Each number is 128 + 32 x the weight over its row's rms, rounded and kept within 0 to 255. Layers, rows and columns count from 0. Numbers have three digits each. The size before them is the row's rms in percent of the matrix's.

# layer 2 attention key, 256x128, rms 0.48, rows 155-177, columns 0-127
127:172086183109084124092107119183096166115145119112158148135108102135142145181196121121105136080048161118131103150187116107155110117137111104105197190151160125116118086163174142139162140103114133117157147109141128126163133116117125158124096110128156136057155087117134099170117107176109106097083178190104153152044096119144154147137105080130083089090082174111209159178114160155120097136112
132:084148183075114123079125088113126102161109174134116091147125131131158150105091114101106092146137134150155150128141235069134123091115162130179118187194138103149120097130151091099140133140089145062141105070235156090131145076143159136049109113116145117114134145113138175090128136084158074083118147165111064127157141147143077106172111149137147119120102120150114176095144139138138081103134
129:105150133147087166094088145119157135175135105071080171169095168119121111114147140156181144156141102141141123143141142108128058106161121117113150077155135150088077148185115146115072150184065135125095111111151143143113109120168052181135077177095064045120156176149120154141154158157112187104140150127122169085087178122145103100144111145159176102130150115114206122160126097101117119127182
129:107233134097146157108136078101116134079089101125104162117156165164113133151074121143127125136142138067178106129069103125139170149105181160193168092173162137120156135093165133174100142135054117145152168110104103156138120155157072077168073137136166092114107185178074088123111140112153086164156168145146139149142121115147158118138145121115096106108146215132113126157126125149156090147063
132:113080145105114167108108150125125150138104118141093143209117111118156103169145218153114095123150094133129108083154087070111122088126131153143186115107097084103089118084095110194154105114140154092149136111098203180111147097191075125127134093173081137179106145112086124096128109169159167165141162107115067142106117170122123166150136153133159169142157142150091156087178111105125111093036
031:169114111102095115076087106094134134205156136079075165081142159112155112072138160099133126132143110163116091138134128120092132130095131083094140152185178161133145189086148081127177131109154135119167101150098116116080113096112158116069116098169116067066123149095132156172132123117070114164191101092109152134080147106144171156167130135086105095117172098129141101140040187113178121136104
035:085150074141133228147125107128077125115141105140078118046169163095088132079112146107085122124104176176128132124190122170132125133124081138126130125088106070165103183158111176114122063076164118121081109182142103153083130121111147069144129123110138115084078152165103119137055088136131119060103136115126118121125099110172126168134107079139170142100140098072092174107100137136163111107133
035:133140152145158049101118118128159149166187122099162162155099096144190102170108058203155123132172123103125106134165118121136154135131111119121131099161099186142121191122093135138155152186168124145231131112123122132147138153099115188108140095153128159178184129135181119094182146117155148134184101125112147157148155232121130122083118145084093085165163144141151135158135145099135126167161
030:106148140174184137120113182152092144140090207091119085056066164145136084055115094121060121145148162111177143115111116116160145087154074165132076150090138080147106146146116149130116098125179082111099170141156114166144103109166143107122080182136170107093094081152131146148108087127154076050144140091121124148133125204152149115095143137094156145158144135108134142129113110116164164191149
041:109167111097092203114213106180171051118117125097129128136114154103129139130152152158107139075145113152111141151077114137075150112149100042124134143130160163032153173098168078117137111127145116153202107117115110090104160119114096124048076107116128115135139098146139142168118168118112099202072149114145150131091142184161153139143089156150131130150141146110097111159123125083149132182151
037:114119186146123103051100114113112098139112102136073151166141158078139088108131128096094120177092076105118063098085079068065139147122143167088074145151145150111141203103125134116117108079141140128164072104115079059139111096112144139060135132157130144143153132111095144089130191154116164131182117197095133165136148114117111154108125137101116054153114111120135165092089157175138104152072
044:125136147097108136112086117131050101176079115112096070141122110080129153115140076120141109104121158164048102069148076126107132122131141100109150159088101096176148162070131090091064087136099117084111096147139094097139108150113109082147118074160118078106084093169075092128118076149132157144079098135154132128179157017141096155132105128143144135092156170106153177079123127125119110143115
047:156096101101132088156151124051151176062125091170137158100100098118098133154113085109124101128106115133161096063095148154142097149074145165126095146157088116102078050145121130109154053124147115133074202113149172173121110148155116115109140102137091123121113100133171105060139152122128145049163145152147131033073086101163111157146127133084110123127121086125116132120121141142125205095121
055:110151179119134127093152119179110084114146118150091146143139134108145150197114147132148115121121148151111152147132103148133192129121134096121135138165103141127152139107151156115085065137131182149139125125169123124165184141121107161064150104210120144175104119209114121153133148154138211165134096132165149129170177187130132144152150208167104034144161139074136213111123163160114073157134
051:194098095059141062171128136133146220164167137160123152086142156158145130118105122099172130156065087088194075085114151214131103165105190140122154137146063187138153095153179160117134126137193130126100111112142112140105115118118145146121164188128121081143089141112131097095139166162108106113098151165147103102094155153146147119163140134046117088153111118153099148139094118155129148114127
062:162130115143145093133107124107174168125230124158128205093169121174160159137105118149159138150129150115191103109107130187159108159129202127121180158144150167149125095119111182104191181127172170112131119143139131168134153126103139136132128177176145110176141133147159120104100158193101122095168138176133106132118144172147132137124203129137120101187112126217117167194117168149146171132140
066:138100101135135129164085146090147174132127116126188096110164172114110134074115121108108119142119089102097139106105174129115084130110144122102146121103157105128126103136103155140109183116155115121119115142093120132099145113157117106187143111087072149073139147100140111116072153131121023076120136121082086083096118026135159095111153082071138182130150121171122022158101103131126217092128
056:113117148113198174108093135108077131112086116066173121112075140040137110160115144118079128145142161152118133131112114089133124112076079150113151098093137049122170181123132177141097145152105098115163143101127136116172133131144103075156092053078065108120131045176092162168139116132133101130079088086038124131130140086098133109147113120126153137146142107147146078112091141114149180119148
063:125108112146139083096107139123085119125127102129128183082110137131103191074139103100118149169141039130084065108072151207146159077136145230158171084165077110157127154123088143118123082119118146136070132125119107096114147086170125130112057124180125139057128146133125108172119086173112122159100104117124128073078110116131133114140066110081135108102125078126107119111137155146096107093114
057:144159118117113136125141143146131128149058120079091198196107123146163129118110146119129138093118146142053141128133159087089198110133154123158143141174123160098195165165156178138103201118136139140108111136136156170132101104122093186138154083168112149126159130110084148173123114172143192160125096133164139209150090188155106138114121149170151187140111145078132150080111053118092159181139
080:080149065143115109123108148099097123079098116140170077168064116129157136104076114111128095118112192111132095130100129099138108083157075091121088154100116083141156172130045168107077110099058112105198098114090146081114093099110115105101135074116125117096153076134114082129116151167123092137061112093095097118134112053138150134165204132164118142133152093127112169147112125079129174140131
137:063038177120136093172088113127169119141127112132129129180145088098116132142177071112159069146146050139096154187150134135131092133174170118095089138135104104174114140199080138145099116165114124134083151133098156118128110129153120157062125107111118167163100072109128087160058121125086169123104100099144100145086134163165113159158119086138123138167085083178157168153111098149112180141100
134:135103113112119114180123143113161128166164175100128139168139126102119188141163176131112129102126114118168103169119105118099085160159103152139129159069067168090149109109168168195128102086115137153075124150158112117153238091163122098161172089134114082106090159086130153097079144129152159132139078132124088113140124128164108188096160138153083126072132098116220112154121148074085178145138
# layer 2 attention query, 256x128, rms 0.47, rows 156-177, columns 0-127
130:093138176068111111066109084098122104159116171129123090134129141129157147105093121094109096144133139152151138121154234066135118097116153125175107196190139104149118102125159081081138124141086144064138094069230152095133146074130158135056104111108139110111129134106135167090129131092158072081125136164105064126157146127150086104176104138129136115117100116159113173091141137128143082104136
127:101142136146083154103088145116161129168122103057078178170088162121123099118137141154179146155147105127136118148151146111120064107159125108108144082141132148087069156194120140112090148186063133118093109109145148146118115129170043174141077172105064042111147179152113154136155153170119190094144150127121162080086171101141103105139112137159172101135159121112191121154128094098114115121174
125:098235134098136140089137079106117133090087098127117164111151178170118131159079114136124127118128132061175100131073098123130168144101165151193167092182148138124152137092166127171096141132051115142148154119099105148134114152151071073175066142138159095099107172172086081114101133111161078166156172159144135156147122101155148124134135119111088109105140206124110133163119131145159091146064
122:117073145105113162108097158122128159136125122127087143197105133122152112170148222149128097114142096127132102079156091062107119090119125140136190119107097093095089112087093108190172113122149155085147128108096201180115137101193077125126131088184086139175101138109088121092128108170145152156166163113127067137100129155127107164149135149137158168140166139156094140092174101107129104088035
030:140140110181117136067118137085061086145148149091071139131118172100161097116136172119110131158155146188146097143154116140173128105081131161127139128163160154179096206123149086156169171117146129106127115152135132145118125122115154129077145113165122075103132193057124136152128169111059151153200124104123172138123137050156110181197122120106120115146183102095121102127078142137193144073109
044:128156096152142195151089132101084099143132111078085120060163127141102109058140173141076109123127113159140125126139116151121134129118079136134140173092130054140098131127116130099158080107164120093134155195130102118092127120077116090121140150123130111094052130163098115121079049101118091021109133126087086096104127131137101183109096097059170139097125129113076100147053132109120106126108
041:173124147121111070120143106122170151144177140115119143151116093120146115155106054154158158120134141153120155087184129106117173126125156131067115077133077196159146136120067169139134153173135132171167133105134144111161114121145154148116135073157150159174180121130175098119191213149149157189170098116114181123204164188106161118087132112145120096161161117128132207135162132113119105182162
034:090148163161181174149119170151108139101073180117105051078076131119152135078107092140090100147189156125150125148128130136153140137103088172143109134112130072131114108142114106132097098101152100149113209151161139150173140114128154091128104162131140102113149117165179131169111124109158088099196123093132160140089126196101178126159142236184142119117166147090154175140094120135138186173137
048:133167112108104121125172100135145092145118119120114089133106115113132110097155131141100129092130117109157125126093086136069105119160142041125170156178161130053143133124114048086136070109134112089168100104125077093086148110112083072061099154124138078183137070124110098171081173135091116200089178162096117115093114166171170134098090168150131122149108154162088158139097125076140130181136
040:128112180113116147049168091117097078119117114101076135209163159055156124106115177096083118139087139141137038121150116115116134157110196177130088118130133167130122175115107133137140102081178135155141076057124128119131118117108107158149100148121136109140180172086120140102157169125161138094120096164139101178146138126183160128097153117163113026176141108088106127140126113165158090144130
045:113144186150100163155083126105113142204109148147067095105168113094133171027180100149107090158156139156136108083135088124114162151156082086113163175126170155144134084110115095106092064109136135117141136135142051118172162169082122085154102107174131070124080119097104132133167083088117156151139096139141106134153138080145144137133090138093141122082177185089131180119115162147157092115146
063:132134117096124137113125113053113128054118091134150084113096091101089129149135147116126108100116213136133095109181178166135108174110138170130106176110095115116080085114137080133143064109161084081088172114131164149116133165121086159169113145141115125131086168136147121075146098124206151005127124084173102093094078122127118190125123129159099105108116123085110130117101133141116177096142
061:097134129161119168098125128135178066145115095138112108116125101177142210065103102148178093132151104054090067137087090116085121111127094103117145147166152064105103051090073096076068094129099138118160138110105099142132127092138153076085097133101116070131087113151109097126093083123116127176149090107124097091059091122100104124126154166148123104071088145142111088128097161105104156118109
072:156153093080121150100172124094149152087151094133096076174139042137136103104104157086158146097055156122157085120131111150115062128106140115100134168135069143094126093130131121102185167122143083060146113080118125118080127139075127131095166196111129062159073190120094121080129120133159151107075100123150083160118096195114126135145157177141075104173097120124118142158083102135126150138131
074:168092099142158167116156107100220157076177095151133131150119090143159153084094162093154127135086222119184090149146127152139079189115166131099158146135111168135096137136105144128173118131131112098157106122112157151118173150114123107145121208108154110147137158126149105105158156181169177094108111105129121140127109193121139155105168165179074145190137104199143178165109114157140196130130
081:141144151130175108137191145127122164111117109152161179171157147101151140163146143140130150138118150193140177153162177152129173152107167156120121073112101168170124158155180149179130184106170147129119143162154149154144175184122141195164202135151096195118177204149154171138145169118173133101123145157171134154195122109159168149142119153159164166188149150111155172142175115145157167125139
064:142145114139216185148042144144089123118121148141141132143117132135095116155114099079098154183150129204122133067113143124175134098101156092167170118107106123154169119114057181110144088167143122112148134120123103097186130110099109172160106060135072132112090057195166171177113147145143156142107078125098160122054121103115103132151087139138150107113195079125108151143134133147159148119123
079:105091100124132160099064151091084107121114101112171108054102128099095200141132140096091121170116133097071084106097165156164126140144117180123177148117099104102143117086102157089107063099081121140091128111088145084119159129086105137153053131169172107062081147099125092143097064111171126066118103092137094069072131107115149106123154090095101119121181113109117112128107136163130126067137
069:125143163108117172162120131130139081139058152136101156190073128140100161145149140099119132164184126109067116102103142079061170109119133174128178131189152119129188073112164182135118119102117126112147081130147124137079120145167085138061150107156093119168160146198089149172109153175117183150111115118135158199118107193140112129063096154135107154131095168147146114085132124163076165134127
068:115129157162099168138166114188117119152177129148123175155099123144112177141160141153118153150106075138169118114104104127092144085098144199124101158120136118159185202100134101128140103083084143176152147161147133062130122145113149112127149114124103112113103127145136106101202130102080136148087167134152121117183178102164147144192150098091093089136146103235155144080140168058102062140153
135:064047176126129095174072115133174122157138120130123131182157093096112134144178079107159064140136062145103158191155136128126093129184167110094091146123103110171124146193080142148092124155118125140082151147107166119137134129148124147063135090115120158161087079109129087157059112119083171118118098102144095140103139164163117172154124084127120136163096080173170173150114099149105187147101
129:146106106113126112175132139113152142161156180102127128163135120087124186136153188127104133113132128111172087159122100122096086158155108165142136154070068168085143113114175168190139096080117136145085118146164106118149244083164113100170171100134117083111096167095121153100092160129149160138128077132110092104145129133158113187091159137146085123075131100109221106159117145072086169151132
# layer 2 attention value, 256x128, rms 0.527, rows 128-159, columns 0-127
083:132090105103186050156083024142147193126068117083118173095145155105095127173124140128112173130112149096136121157137134108119135104147158143125105074127069134138124100094112123131145169120099160136125102128107091201080128123084139160177130149107144135171161085145043138100152113108134195110092136147157153157061212115195174142109121106129169118130100116131129087133110141131125151118106
088:151094100120165125147079174191127153163172109094137118062094125076132128093114133129187085120166070142092135153104131097124115118172083155157119177165095057131113147122140043111133105133106093165163158127056142111157115115123161075128149120124136166133131077167099120174165175142143130066075166113141114067181102180114099109138121122152073154115180114129122101164100117072146155147100
085:138145117132107141124173139141117125150145089105085107172092118125138140158109180148102129175089085137083147146153123185134176169118169122187062134106131131135095151144192204132167173145130127148215080135120138181127137157137113108071130175092145175096039149095129184167124111142137096145106085139123170147072103146095132158108109133113198116094094096108147114203128111084154147129109
085:176168151145123142153153138109135093112120044126130160178083120125149077195080108089100138101070138175103112097182141067152166107104143156151105185132078118101104127090160100170190202135101187108152104173185142158126097143181107122094129113144162134136123112087129139135162106085140176082129139122143121090144132118156146119081168081133123170136177110118090111084120156147124171056142
070:180094121159134139126095138158126116130095122113085132120136117121127073159148090136052137193111139129140166166096094098110196133101137130073144061073124065139144067125096069122097184124103124128142152163089114070141081107127119088116156150128166212105156178063140070100097071143086101132097092134098082067119091100154132141157090137082154121152125128114128103123147122136111080161124
097:101166171088092122221114162085134108078156095083162104184131142118130015140125102138139119110120134170113168139123102119147176191102195012114168125122116159067102110133118132132182122130088160065144111104145160123083136101127141125136106096141154136196145110104163149118098111147084150119133090146120112150154112089105097095080121108153115087126120128115130156181142115156098120107136
096:106152113075092118150143099148138110061133124120123099149134208137179129086117078113121153096149135115158179077119147126122155161070116050109144156171186103139116085082081149090072150179079149104132100113158138111135133143099117146057140112128108158148160119135106100131061120127143150096101143128108153120114115087141104112076156132158178118127071115177155195140157153089019141127135
088:144191123215140086156134107179136163113162133065170126119126111150182137121069137120125144122144155132115121133116113107123095158060137079094158123162117040110082166115154134121113199072140147100184082110151156118126126151161142187133095166115157101111164109075128184146119121088138115147112054127109134105168139073163113132103119130174171157065110157147151171085117127128058117127125
084:133102215127131086169137097098145142143172118063093136074198148068139141110132107123082125066127067127097169072146177111133096145103144094114168132118087122126165157118084100121154133091118108080127117185133105114122184167134178135149112135187165073118100165165146117139124162174133146134154147140103127131180118171120141161104113169204193089095091136089091082146132135103105108093109
165:146119106153169122049123120162161123112125116108153181075154084143148085098090128128102176096097069147146135127136113125125106124135180123142120169141126146130099110154100084163072052170139098111166118132172130101149098133196123133077146170099139181118120182141116058182167150168111107164153136135188130137076114112196182108146144083148099208161123129162138129093127126074134087164157
080:128152165079147088157093123140143194103149131149107085110085136167187024153130135158087136159155150164111139134196143129111150120129067198135140086126156170079110121128151178161135139157115113151148122108104068122153182069162142108161099108135112114141106127189103162142187108087150110133148131157109098187142154151115139145056094118111112130188115094125124130199095172157166113096109
093:110131135085197125144146183118143103075176079137140156083160116155081143111124085131103189125120077174135117171117117085151057127145074142099130186143086174066078083105124109153199130131151151128128139108126127123157084192049166166106179165148114131103117125108102124151111130146125150098182068149113132106166078151144161076136108108110152110095120123093142085150088097103173156116108
075:163093179095139073096112099156104058118111094119136178182153142170152118104106143161074122100164092173162105131138126069116187072157123114161125136118177121117066139149137106153091072136170125145090128133145144125114178141178088122179149074074104001133122198121132118130140125108128161179192118101136121148126128098092148127144144101137119137132143118166127178130092126081158152155137
083:118107076162178109104115125180119108124128131183119075104063077137186118130125122150180155122095121113117114110124120152129166067180170197153089139185077124117129135155120131144206106117011167098129117151136104141128153116081123156098153129174113183074137128169144148129132156132138136156147122136184169140150135073103106108123173178130144120119167093157147105176161184089144168118150
097:127147121056108159126088122139131194183146102135116142090130125186111128124162091142138085130108201142165184116091150100122158171060099048103145172076120109110148115142124187135093128124135150180137115102128144082125142160095092172074111180150121077143137115129126133113072137153108150175071110155131108103149115100080085099112160142085137079114124104107081060148132182148088181114093
084:128167085128141131116125081111115121127163144092120115154129150068099150161165132103042135179132029090082180163159108082094080175123149146147116109136085091100129127127162081125123094144135092169118112091144107114073140138222118134167100128092129152116114074138127141108092077106077109114146120118064127145167169152126069138080084088101196116148106131112122166138106134087152142140081
085:122213113089130161039156201176164161140156141179101151149164104124117178118163132148167113105109123192138081138117159174184073133141163082144148144133118083171152086129136139104132160080116107121102135106129177119149142154137094126137127089174138162131158100136162131097096120128057092143164147143146105089189129109120096096108143117106106074133120147172106064195123165101075136083136
084:156153186141127156181125108120144132161135163106093043203147169142126128137114087127167119117123138169157131171123147186144134205118123123123150108137127169086184115106088131094066090103107096094138116107093173096109101112082134080173141082139139158108106148157137141075108049125108172177130175153116176134154130144080135070071123138113113105158091110159116092161123119123085079064162
083:159088193119169093127153096113116081094108087167156134192095165138159104025136176160127100139115160168167116161159121149166159074117196166131098063146143153147125085108104081132096129125116096100102172123115107101144166096151155103126126136122125075154138147127150105120120065094142114098109079143134150147114187100131131102154062178192112169089114124087082123156136158133080099125169
085:136134143053147101180110176157108151136160169159143131126110135144101135097127114144158117105166168143144177177096132119134139158161051085090137176062118144147139094133093109152120116121183147115112132128102086109076124122122150111105187073168051069072181134144151096107138193132122077098140136178131126069158094092116068118131119125105116068188146135102097100181092162175113110133119
094:125105146077114074122070156137128204138124095091139133097176138100119085134153155087071106117135122157104139111166147116136145179105161073116170143123103138163067167128162075105144079084114138152044135185123100204140154110127133123176138119106134138172177160064123139119072070119151134157156156133089141124147165151102151154144086188160169078183127159090138077141117098147098126129127
087:135178111139084154121072121146170165144124099136148143100170138103168133078160111105126129121101133065101137108077083156186106138081146118153129138097095154126132121144088137106110105080083119136124118137127117106121104152071195079167139100148158064159069113135147154130169099088080150147141143117114156153089112105127082094142141123131028069144118150198172055137066109091119166122071
095:119120151106141151125144174123111140127131076129165116139117134119154069112134149100089099143148102204187187103135099150168190171133231144173123093153079179124088116120132135127114127098131153068112113195101118161096098191067122083112119074150147124132120075118116131106110145069110148106102126175138096137161104150100143100152090105148114053175142126061176135094136125163093162123098
085:080120070121160129097115125085084124112111111129090065088098124100099162131145185151187079135148119125164102106157157106211115131088096176164066089114083056151122136162096193084108099150131109196134129144137140148132142139099115151136074107121107143091087162114131039111140119186116124106093134117140138076210133141129146159188150115133092067098135136137133124121151134097177123128147
092:094126150099125070120144171094161119143173094171144113118181131172125105095150168150072157116136199096137137046084121176177165203151121091088157171124094188134162102118098151137130146114140169101131100108166151136102093101078107103103151141153127128172157111158150100116122088107104125082174147091090092150101150129196143098091132076160087085196157115117140083102092093130114102097134
085:165104145168118096057146091184136097160044100162150177135108161115109175148192117133088158127114143114122156209144141100132086136115107113122158065190076172091140125146118177140084115115162149122117087182129130155103134107128122125184110078125142189121125122172095155086148140086158124085135164065106096115078178118102147173155112119163102148173150098077124135075151135164154127106121
088:140133161112080102128133115152115132135112116168202084112128114166127140161150153144066160168136129132113181098162090067141111114146139180113144131184138111159125107149085115112056107126108100120178147166121093079098116133138098149099141119058084139125149129056197110109100090157138066110147162071125079078128120093150121147191116109119074111159120064112139175082067160129073100096137
079:134156100149202133127148138137144113127089167126136136117128130126175155124140084150128092093120130151149087137124155143163061131126100151101104112122214084127131166158089130101078125128124110167081091158116129133075151181163171057100086127081173130099161094120149163200149104111098152073106143140113120068135124167098143160163152140154085091112183062149112164082206200110116131118099
083:186126129137164120165162162137157134154138050139152101127133097118177105194108160096106150110120138183157124155129111158124112152116137169146112111197087107130104155141173124141090144109124073188134159198145091189128149126217140107118091137119153125101120074084164078153214112155121110151128120037138129185118118176170124124182126090146127140136106055138123122163155117120142119156146
080:149190145108136101163149137196126127125093169164139216148117193124112138143124127074141160136136142078200104119124142146142114124139145128110127153142154155171122143148110054199068029153106086148123067146171122098083143178120063106132110082145158098090113112132135119115103151162114065139168144092121129083113115110130149090177143149153154138147145130148075144141119124113163045118132
080:119124078183093098116124145160130138099103146123090204191172140023152149169121087159096172128121167189156101174129129114145104169140134083069167088144120092145141125184108122161169166074121167140110138126161130131155090180134099143139129156168140091135139125078105151111156182140120121085170146120085153140139111135091173108033144145134168078137152124133167121102132130164181104130100
103:075123139102131101167109115227105114144144103172161123114092136185139110174076102146091119162085134062113113174173126120081167114216125225170118129115144177154163135123173099173109150121095159153142111155139107145140142138159105134130124124101209137117131125118119180184163163188162123131082115140126137146108153141130101199168127110152161129110139072144081171107145103123160115127106
# layer 2 attention output (transposed), 256x128, rms 0.307, rows 128-159, columns 0-127
086:110179091085149166137142043140055093109119064099159206095107094134099123105038159123166122136155135153111163122097175139107115066135130140121123166082130150089151128144101054127151155140135142122135173155137118109149115134118120180119111173099140122125140081109137161199089132128062144135126157129168130164137118132157152165109097174120172180133100191123157110130170148087052144126110
093:190124062125144133152108148110156118124077102130148108104123113179169129037123148103108127087100082171106185119137114118163185152126121118115144150176102157104073089082102088114165141052152112112140108159167094127105108158169120182102105125213084137117123155145110111071153112100173157178091162111072197181102111155128154117127092129163131126126096183108135195124125144124152111134141
089:172161147143160162092092134115111127132094163148088142126142143131136129120180193140169125141067141078104080137140203085131118149147141143129169191127141125152121128185173100094116049061129122103174119126178130150148139084084198077105134156143109087118135109107128116091121176173089120169115067148093132138118115147129134119123081118113201145101083128127133078048085135055141127131134
094:083090151066056085135186159187216118128117135145132170122128150136157109111165114116086100151114121140129116070111126071095113165115147131163097097124087176113160133130166147181134159133117214067100153114111194113147118085170120103150100160189161081103134097076075151149149131125118146148124146176125172153130156088098163157152121072113161094082119104104106150102132137122134166091150
099:138091092129058109172141075142156164111144131155136116103102164187113136149110174143085081176100135154161120167109158162136132099146109127109084191113138212112113099132141112134120176166112158208082084162081115105068152143077112131117167088144156155089150122118163119100155130125077136123104061133108154088132154133156118118171108154112075128122065096178142120093105159212168150131120
087:118201214182105055124159143122075157120139151072126133151141094114169106108164149125104100114119087137170091122190135120160141120157133178192137120114162137082091100132139092122115084116142097120145118171139148086140127094119057132079116122163189173123130125188137093157116105077120086129128088121106106171179168098148204124069073137171108112152160134077162100107144117127103147126150
099:118134181080128084182169059098163108128128222106107121136131096166152121097168153093152131125190152107116134075085153164151126087167115166122148117143111172184132156063135114121121147189150082127118124124108099149090131139159125099113073122121095070125192103117168096104089138137131065129132114190102209135150174099120106144160139148096161103094117136113052162131155142102154096123109
101:112088104135108127162095119164125118126135139125179146109140098161099152182128145079094164116195129073130115118139112149138115146130127119130091165117134118146150174150140151176099131124130141101110099083174100137141131175115189156136066182149155159100144130137129125114036118147143082169079173060116105134183107078090044095081090138143110135177081085080165178089128117153135121156213
101:125086060185102140150136150070163099058086134097105161123143136138095130136139156140177144099122060138153131118117094152129136122108132142105152085142150109143113144096218113158099136161136118137136132148188080096151101114141169120123141137175114122084112119056072169200128216184170102117164121138127076099138091152155174129093093124157078184096098100107149138148117112086172084146129
091:124114123128138133138194113160129108069122126100067127146109105108138092124118136101145106122162151128150112120076086144087136139138114079149100128128122137135109109226095164110105101151131154096126120110149128114142118157119097121099097160172156120162178101106148152152122100165120177149087093143102134135131106255080101149113168182147125099101112130104149160134081155145113148150111
094:126158099127101097107149135219124173167128086071108082136186123134093100115093109107132067084143138118102167139175141117103081097138146138111141152070157103115135086096150109179133163173147145112140060129167137134138185114164109141050161131134087135114135177146161134199107101156168161150152183121146148086103147103127112103140150128141164079155111069111154131096104201086104159164074
092:104114156053066178150174208118103128114136160177159083118095112116169099156116143098105167110108085126131106103153104177132129113072202126150086176163137134125092120107108135116153088171144164180113196153157141109081160114092128139150147129120105096111077159109149184111135123132136127161167108096164163076162127136146162163122162126130092068117125141076096136064089110080075169157148
098:095113105100140132133132113146142113136142212169161131161129084144171028161102129072192142155141097131157074131187095122142139148086083153116141139115152161083107125144162097111121149104157116095151130107092128167127134180180099169134159110136134074095175135125094164085112185132087162110189108041146094179029148124140147103150122155147111105148108132135063123143158142116115148114124
098:110119107116159126139096091133114106128087127092136131109137137160100166119173125133154051149136104095149147143081145106155168133101204123150169116104141151079139111115177135166084138172072201091131114076100138102083144121076110076158145064104093124144149152111109164141121118068110074188161105074163210231136136149164115143151133149103107140136146163126133188121117088128134152169155
096:105129140137051167066103113166147145146133193116168122106146126147118145145115170174149144167124124143139112128144092135197168173120059129044120176090127115156126103157132109146118113098111176166166097126108155107177120081167056083135060147109104158126177153105086118142137145135098116094108171126118157065074091144116150186094162148089145124150137118092183121119156055114146139091160
096:126133053081128096088090071162081166146122107112098124166126139090120098119130119103133154179090100083157163119155162184106126152155143084122127136172115142125124109133164140121147145091150124217129130096119148057067119139207104067152132194112115158120137137171074169160126165137119103120107127147161166151115170130121116083116157106116095065106114140178131132161073080151161168125206
106:136099123122106191124091120187101132137100193171115167107070094120164159077098101134098110107143171097109102152176192143148134155125108120150119140101151150164176131153123088122145110157132095139065151090251136115119158077165129156143074080154124086204135104091123195135182155067141124133147158084085121122110136115146148092150130114166106125102131124151170113179117154103129110089111
096:152108150166107148146168070177167138166142133140139110129106105151121153112118069181148142171078129077066155165072116113114120093143120149175102131094103116151076141063121073129108088126102090104155188135142133098067160114171110075112174131169144141093132148150102140071112123146088181162191088146100093103107133124146109178128103136167047155151124130110169173119146109151112202095158
096:172132165139116213091147053079129164086168123173125114097117149163063139124133130096153116136176147115159127120080073147129113132153179111160148099134166149117143148132112111162115099045147163109161119098194135093117097151143112150172139076173165157114073133175122113157125076184140140093115128160160144164151058089125170104120129133122083104129080136156091090178128107074114156077113
094:066148051155177088161124140152155122169079061147128128102083084158149140113155159133117131107119144112133122146094130156169120160116112155092146143125128086180090095115145168136130102154116103099163165113149164157160112160148065098126156123078145091109057118146130114190140171101151084119108075123166152143095106102172115165125104124115129102145128114153116075167135216161235142076156
091:099094136094146175076064090160159142130111135059117067123132153209097169127105076151087106080120175186134154097135156097122134176099157138110093078125118174106117181151143102089101104126152069114144150157179117148139130185144142157080113121123154151135126161093167141153155094128135080181160055147122114113146111123100100200144126146132152136102181161121096107124085100075176123163155
100:147143070120105092162122104145124117153103112129106145197123108118089120106147183126113155155128168099153168166083120123117156175215159132122115100107117159052162082148135092159086074155144124151166104101102147160083099115114117157164101081113167116074113109162092178038123052171110120096170129142152140114150091127091126116181127100132137173146199146060182138122153118101119143124102
090:118122105117145151102153080108129128157092205105173144097114117129112152132114214165150142127136136167132114158109128104100097125190109135130101065108164140068098127146099144194164158158153132084111180163101139169143130178145121110082081088128091133164097113143093066091181158148167116072163166128124099109105120159132149051110090106103159078141145125169157131062074171140111111137191
098:099105132128129062169152145092110194114157145142175107136131117145156119101111135155091136181188113184154134094078106102098149145109152119100151143139076165138125147100132170143135120079154129133141106081202215118074182163204133115131095163168114111140115119114183143108119115135084076123127149099120088137083146167181046131128099110076130185128123121130161089131122092072169087128095
096:141185081114130150092177173111125135123141167157095164098048144119136097122080172183161087088109143123164190139130155124137176167138055130114145123127072102137140194108141125173078099132176163098124114113203148110122191164083204097110114130165161129077119120128074111138119123105126089172104083130082111116128108101142134096145131153136139123130141086141058159152165077142083134151140
090:186159084152107146128187074119147109105096113170133066133130118115110122133137033104145186166171102203159166102121148165194123131144147112131151123128126125115137049135057139097086095105066175139117087096152089162087057083153156140125161137139139083143129108130186128116106107090131126106143153138189103156153137119134165136125141129129160105117143103145110140073202162086121111124174
088:138118152084171137103119124111119081118128065178141130199123068150074160117150160116119131130142179141146159166153123086132117122130115153099121096161156167136081137110118169068180101125150111133133113123128120096133175097065140144072163158122111167083124115072159161214158152133153088071158131110065132079005151111116130134121107127134136091104113143125188139136184104142119173130144
096:082107062115105163113160224126128158166137171115158087116127115158113150073134076159185117121220143086154095081165127031131139135152106111158090132146190125110114139138045136124115139160108123152146085155098112126141112172119126109212109158094130094077122135128114165150141072148086138123143120153098147159173159099149152179138149121152133153159119130160097065119118096107126125114144
091:126146140057173151170143120103157110130130141178041132068206125154113086116102076077132118110134134105172148154131144123112104125190086141090108119129077150138186098090146144146111109169082090182134165117133178157166089116152115118066101119145143101150157133144169128100118134143136171139082131093060119138114148157196110190106104121113068089155127134144169076125151086142092149181148
092:120110141110135121108088147135088112135101116180127087098145160116146085143119153138060170122084176142156096097146139036134111108131111166106159073168152072152096183156145130081096094169143179068116143189149152101094117109123069162126134146114170151111180146213086176097104127100126187141160127131117188077142131115173112119112103150126132132109097110162160158141124161103193076144161
096:150103086110128117163087098116068121133220139157141190094140172093134072087164076125178155149086176124101161187161106173140141141112072132129132138142127158127107105130123147124164087118107110075138097148162099110116153191118127150072157123164118070146155147084194108155158134098163138184128133141174173099125122093105120135139069058136128101085167097143167107119098051120132113143109
094:047108139185069092106145059135083103094115173114158120135141102168170097188165083194132117144097117197131114127081117165090171167099176108176144134114130059091157066118168212077125136180146138104122108119186121124130086149108138178101112161116106138130146105111097103130188109108118161119107165173097134111105103131161130105127141119131172092147091150128095160126121091118138170121117